Part of a small language model's weights: vocabulary 8192, 260M tokens.
Each number is 50 + 15 x the weight over its row's rms, rounded and kept within 0 to 99. Layers, rows and columns count from 0. The size before them is the row's rms in percent of the matrix's.

# layer 14 attention key, 128x128, rms 0.0837, rows 116-127, columns 0-127
093:49 80 50 65 32 49 68 65 72 45 59 43 58 31 56 72 39 45 73 45 59 74 26 68 66 99 71 61 72 44 60 58 64 28 47 56 50 39 77 49 70 66 47 35 62 58 43 55 24 22 37 44 35 40 68 46 56 73 32 29 42 45 61 54 62 56 53 47 64 59 37 53 55 47 39 44 65 44 42 47 22 42 53 56 44 55 57 57 36 50 37 56 48 61 45 77 57 46 59 64 50 49 51 47 42 07 20 40 69 69 56 51 32 35 57 68 54 43 29 72 54 28 52 05 57 59 64 53
112:37 71 61 54 14 63 66 61 92 27 37 29 38 51 66 56 42 41 62 60 56 64 42 39 53 89 42 62 61 66 67 46 62 42 57 44 36 29 45 50 86 74 34 76 57 77 60 43 41 28 47 39 43 47 70 49 48 65 61 55 41 43 61 22 43 76 63 45 67 20 54 36 59 47 45 20 63 44 20 46 58 39 55 40 75 54 63 46 50 51 24 51 47 51 43 88 53 44 59 48 51 50 30 65 34 21 26 66 53 50 55 41 53 32 62 51 40 40 39 63 73 39 56 46 63 43 60 59
108:66 48 49 40 57 57 69 62 56 33 64 27 03 37 68 41 56 35 38 48 33 78 37 39 54 46 60 43 55 34 63 62 50 64 58 35 46 36 38 47 39 62 47 36 76 41 45 34 46 34 59 31 58 52 63 41 52 49 68 51 81 34 37 34 43 86 69 29 33 20 29 58 62 31 45 64 28 35 25 74 48 41 55 60 59 56 35 37 76 53 29 70 31 50 63 51 37 54 63 44 28 73 48 75 52 70 43 43 38 69 59 61 63 35 48 57 44 70 31 42 70 28 36 24 47 62 52 68
117:75 31 57 68 58 36 70 26 55 55 45 51 64 56 37 64 47 39 50 75 40 41 35 38 38 45 25 38 48 73 36 60 48 61 50 58 46 81 55 79 46 54 60 27 21 30 58 56 48 62 46 54 41 53 38 30 40 17 47 61 70 35 59 36 62 57 37 59 39 54 12 45 57 80 45 50 33 50 45 54 40 58 59 72 51 48 49 32 37 43 67 24 43 57 57 10 55 57 42 55 34 69 73 58 68 81 47 32 58 77 29 43 44 52 23 58 61 61 44 38 54 57 34 66 43 45 08 39
107:39 38 34 36 38 61 43 55 39 58 30 16 42 50 57 63 61 70 63 37 49 59 31 43 40 55 25 50 29 45 08 41 40 57 63 59 55 53 14 44 50 48 35 41 31 47 51 64 41 62 49 74 49 59 32 65 32 34 60 71 32 70 69 58 53 79 70 25 28 67 53 62 49 51 56 57 42 98 60 41 67 60 37 58 73 51 59 69 51 34 25 46 34 39 39 39 63 54 67 62 17 50 55 62 34 51 34 50 38 66 71 41 55 48 51 66 61 55 65 72 54 38 37 43 20 44 31 69
122:74 38 54 43 47 45 57 44 47 57 78 68 59 41 57 56 37 72 48 18 62 53 45 49 72 76 37 44 51 47 63 63 51 59 42 49 53 48 79 70 52 51 58 59 74 38 65 66 55 21 42 33 43 48 12 50 45 26 35 45 28 56 64 32 65 55 33 58 51 36 25 67 85 66 37 40 78 49 45 48 56 09 57 60 59 49 57 51 59 67 32 58 36 43 21 43 52 68 41 75 42 69 28 42 66 32 42 47 54 13 60 59 24 34 34 57 43 51 54 35 64 37 43 79 59 65 60 40
108:39 63 32 52 60 29 76 46 71 45 30 44 71 70 28 68 66 38 61 75 48 67 40 48 50 63 47 64 36 63 46 67 63 49 54 50 54 54 48 52 50 73 67 39 64 65 73 49 03 58 30 54 31 61 40 51 37 41 68 50 57 24 68 33 41 78 70 40 45 63 41 32 23 82 60 14 39 55 44 38 61 81 54 59 34 44 73 63 28 32 31 61 56 47 49 56 49 56 61 61 39 26 35 55 37 30 37 44 67 65 47 30 58 43 45 64 49 31 49 56 60 59 64 59 68 43 22 64
100:53 12 64 53 34 61 45 45 40 53 23 32 26 53 49 72 57 53 53 47 25 50 49 26 41 36 30 75 31 76 52 51 42 52 62 49 50 27 23 51 70 48 33 72 35 57 62 53 66 92 48 76 51 57 65 57 45 50 73 71 31 59 45 43 42 56 44 63 43 20 77 49 86 55 45 44 56 57 34 59 51 61 45 55 82 60 53 66 54 40 42 35 43 48 70 46 49 26 41 42 36 63 40 73 45 55 52 54 30 62 53 34 60 51 37 63 50 52 69 47 48 49 28 80 22 36 17 57
094:87 53 49 32 81 46 34 54 74 60 54 60 69 68 48 27 43 29 14 26 67 61 45 59 68 52 54 27 66 55 62 43 58 64 39 42 38 58 47 34 39 50 50 55 57 54 65 60 40 38 46 26 42 29 26 47 49 40 77 31 91 35 42 39 46 46 53 78 53 25 70 42 42 49 59 33 21 35 37 59 51 55 62 39 45 43 30 28 50 54 41 63 73 49 25 40 58 40 58 52 39 54 50 49 61 26 57 59 65 62 71 53 50 46 54 63 23 32 55 45 59 69 77 81 83 44 57 55
098:52 34 81 39 39 47 30 46 31 44 57 47 12 34 65 10 52 66 42 55 72 74 35 57 45 38 50 50 39 56 43 72 52 57 58 39 38 33 64 70 54 62 58 75 62 55 57 46 31 49 58 33 68 34 56 55 54 66 68 74 49 52 35 25 41 41 36 43 43 19 31 62 65 19 52 53 30 39 48 71 54 59 78 21 46 59 57 39 64 56 44 56 15 44 55 60 32 64 48 43 58 62 14 41 57 75 63 67 63 15 52 76 56 73 52 39 63 32 42 45 64 51 43 44 52 49 50 48
100:40 45 58 65 33 22 61 21 34 39 87 23 51 45 51 25 51 72 63 55 43 72 69 47 46 30 38 30 66 45 36 35 49 51 69 64 31 68 39 59 60 27 31 58 48 49 30 43 62 73 36 47 74 43 49 57 65 59 58 52 30 69 47 27 70 35 23 29 57 58 45 60 73 68 59 59 52 67 36 35 53 60 46 63 69 58 51 61 50 38 31 47 31 65 35 75 23 55 59 63 53 34 51 47 65 59 75 44 28 31 66 30 57 59 44 30 58 63 46 84 38 40 54 72 30 54 43 37
081:38 42 44 23 40 47 51 41 58 44 67 23 56 50 49 32 72 55 46 39 15 49 38 41 51 42 40 18 26 34 33 59 41 64 62 42 42 74 27 41 28 61 40 54 44 58 60 28 55 58 42 54 60 32 43 61 39 31 88 50 35 82 50 30 53 46 39 45 37 48 49 42 37 76 68 42 34 77 40 52 69 37 35 50 60 50 41 28 42 28 35 65 53 45 59 51 36 54 67 54 37 37 46 66 42 79 75 50 39 64 95 38 87 65 54 39 56 40 46 75 43 52 55 57 19 48 50 65
# layer 14 attention query, 128x128, rms 0.0839, rows 117-127, columns 0-127
103:54 59 53 53 56 28 43 37 62 49 30 37 52 79 23 58 32 33 73 48 45 27 72 34 38 60 37 31 69 44 52 39 66 53 56 52 63 50 44 36 67 84 13 61 70 58 62 52 54 65 42 51 28 42 70 47 71 41 55 48 43 52 79 51 43 72 49 58 69 49 50 42 50 51 41 34 51 61 30 58 62 58 50 39 79 37 65 61 59 48 51 74 42 42 46 90 60 22 42 40 38 45 50 50 44 31 39 56 64 69 87 23 56 25 85 22 45 42 57 78 65 57 59 45 45 65 39 37
112:22 42 37 22 52 44 39 33 31 89 27 50 61 59 47 51 49 48 71 54 40 33 48 24 55 38 43 47 72 51 62 53 49 63 50 31 57 40 24 40 62 73 43 23 58 79 53 37 56 32 49 39 25 58 44 56 57 62 60 71 51 58 90 42 61 88 24 42 58 59 38 55 46 38 45 45 35 70 56 71 31 27 38 37 60 56 42 63 82 71 53 61 58 62 62 58 69 40 39 51 50 84 59 62 54 58 41 35 19 77 47 57 79 43 44 46 34 36 39 36 59 43 45 49 36 52 57 43
111:59 44 55 81 41 31 71 39 38 38 61 50 63 38 49 89 77 29 58 77 56 64 51 35 41 42 13 45 74 63 59 55 26 85 59 42 45 57 63 74 59 32 48 45 39 33 57 40 71 48 46 61 53 51 41 50 47 53 26 45 50 28 38 29 74 46 22 60 40 38 38 50 53 60 55 54 62 48 52 56 33 68 49 73 45 36 46 55 49 39 68 33 61 70 68 45 37 62 47 51 53 53 20 75 46 54 50 30 42 52 12 40 38 59 24 64 48 57 46 36 68 52 21 68 56 30 20 57
106:46 49 43 31 62 68 38 60 52 45 41 43 50 23 54 58 48 78 94 69 65 67 33 64 57 51 50 35 33 66 36 43 21 38 58 53 82 28 16 48 46 90 40 45 45 58 62 59 57 73 34 64 49 60 55 34 45 80 70 63 10 76 40 61 51 56 87 57 38 53 43 58 49 30 45 56 41 70 49 55 59 57 30 42 55 33 65 76 68 51 46 48 48 50 57 37 78 60 56 69 26 38 62 58 36 30 47 59 46 47 60 42 56 50 53 68 44 53 51 46 53 31 48 35 35 63 36 75
119:63 37 61 47 65 29 61 48 47 55 72 63 60 22 60 57 49 39 57 43 38 73 43 49 80 51 48 64 65 60 87 65 42 43 54 30 43 53 67 60 27 51 43 67 62 50 54 51 55 28 43 52 56 64 37 64 52 62 31 50 37 58 61 25 90 43 24 35 49 31 53 98 82 52 47 42 50 37 56 69 45 42 34 77 45 51 45 58 52 50 70 42 34 42 49 50 65 64 42 51 54 50 50 38 71 29 39 32 37 48 57 63 01 26 34 65 13 44 52 41 46 48 50 71 54 62 47 33
110:37 60 52 61 61 29 54 33 61 18 52 50 32 78 38 70 58 30 55 68 47 51 63 30 52 60 26 61 57 43 73 44 53 75 33 66 77 48 41 52 57 83 40 71 45 69 53 46 38 68 32 40 27 38 54 47 61 45 57 35 64 45 53 29 38 79 56 66 50 39 51 25 49 58 67 32 40 70 29 51 71 68 57 38 55 34 47 55 66 16 21 85 61 41 44 59 37 56 36 71 30 41 36 45 23 23 58 60 69 54 49 42 55 26 55 42 54 64 64 33 78 45 66 59 52 54 34 47
096:59 55 59 36 16 57 59 43 42 58 29 30 09 42 48 68 47 56 73 46 47 46 56 53 00 46 43 51 48 62 45 45 35 45 59 32 70 50 48 67 38 65 41 73 51 29 63 67 48 89 47 53 52 52 49 36 57 67 67 75 49 43 30 74 25 49 45 88 31 47 43 21 73 50 33 41 66 54 46 53 50 69 54 50 61 34 82 52 70 47 56 20 33 46 58 72 65 39 60 25 34 64 40 70 44 46 62 64 53 57 60 54 53 61 50 58 58 56 46 59 59 58 27 29 45 71 40 52
099:74 44 52 51 47 30 64 36 51 69 50 58 74 58 49 34 62 52 12 61 61 39 46 53 45 64 47 30 58 52 71 48 64 67 32 28 64 52 51 65 48 79 54 64 42 68 48 55 54 63 50 33 46 29 38 49 54 60 82 52 66 33 45 34 48 40 35 75 49 41 32 43 52 38 60 03 12 51 30 70 69 50 66 30 69 45 25 31 69 49 53 87 68 39 14 49 36 54 37 38 42 56 39 60 56 47 64 41 60 59 69 43 81 39 47 35 45 31 30 42 67 54 65 54 68 56 47 52
101:52 35 54 18 34 50 48 19 58 68 26 29 41 61 39 27 27 43 47 42 35 31 48 57 49 57 62 59 50 52 44 77 43 51 57 48 46 45 64 48 53 80 21 58 45 54 40 45 37 57 49 37 41 57 58 71 72 48 47 55 31 52 50 54 71 33 22 59 78 61 33 85 58 47 56 52 52 67 54 66 31 38 52 13 50 33 75 29 48 75 43 70 60 59 31 62 52 39 32 66 68 86 51 19 62 83 57 27 56 45 36 75 65 48 41 39 39 50 34 50 45 77 38 60 48 64 51 43
117:36 40 46 47 39 58 44 15 54 23 68 35 62 55 50 18 47 61 59 44 29 61 65 52 58 31 55 52 56 52 43 54 32 35 75 54 29 35 36 54 40 36 36 47 56 48 50 53 69 41 28 56 81 51 55 63 57 66 51 15 25 51 38 76 98 44 27 26 49 39 47 64 66 40 41 70 59 71 40 27 49 52 38 42 60 42 64 49 42 55 23 30 46 65 44 73 45 60 51 53 49 73 89 41 62 71 72 52 44 44 48 56 55 66 50 45 84 60 56 50 46 50 28 55 26 59 40 71
082:57 47 43 34 37 68 39 36 45 56 43 67 41 62 54 17 73 38 46 72 48 56 50 44 51 33 49 31 38 50 42 74 51 46 51 48 59 33 40 45 34 99 47 39 45 69 45 37 48 81 32 50 42 40 49 52 39 60 73 41 23 72 60 68 66 30 55 58 41 42 34 47 49 46 50 40 46 57 33 55 62 39 43 33 49 33 56 39 51 47 24 55 76 62 40 63 30 47 29 87 33 49 61 79 60 41 66 57 36 59 57 46 99 52 58 39 45 35 41 29 66 43 44 51 33 63 46 68
# layer 14 attention value, 128x128, rms 0.0823, rows 96-97, columns 0-127
076:53 42 65 35 72 49 50 62 59 90 51 54 43 40 07 47 64 62 41 44 39 65 40 43 43 52 50 37 35 47 16 81 50 77 40 57 68 27 29 42 51 57 73 50 50 28 66 29 74 53 45 65 25 39 57 34 82 59 49 37 59 36 57 20 40 65 53 54 40 29 53 30 58 53 74 59 42 41 29 61 54 52 76 42 81 73 41 55 56 43 38 36 28 36 55 80 55 48 37 45 47 66 40 46 30 59 33 47 62 50 36 45 66 52 68 46 53 69 69 85 41 42 48 38 52 40 43 63
080:60 46 29 28 26 46 72 46 58 52 60 46 60 80 36 47 60 43 45 78 51 33 50 54 53 62 21 39 48 40 72 62 32 68 31 76 72 56 55 37 39 53 47 52 60 30 39 32 36 29 46 38 61 27 21 83 62 65 36 44 22 38 40 28 41 78 55 58 65 46 84 54 38 45 50 32 55 31 26 36 53 62 78 45 37 68 44 46 41 35 50 67 60 34 35 46 73 67 66 41 54 41 35 39 66 46 49 36 30 56 35 36 68 56 50 39 50 37 72 49 73 58 74 49 51 40 44 18
# layer 14 attention output (transposed), 128x128, rms 0.0838, rows 96, columns 0-127
075:57 46 63 68 30 57 42 48 40 35 51 46 51 55 70 76 38 55 43 83 56 41 57 40 47 32 31 72 53 54 73 60 41 41 31 43 19 57 71 38 45 46 43 58 40 47 62 56 30 59 99 25 50 37 48 73 55 37 40 48 45 74 38 76 69 46 37 44 75 38 44 46 52 64 18 52 73 63 51 30 54 54 64 44 25 53 42 55 56 57 41 42 51 37 37 43 32 43 64 34 81 25 54 27 71 64 61 61 54 39 45 55 21 60 36 71 53 32 67 40 55 66 67 88 51 55 31 30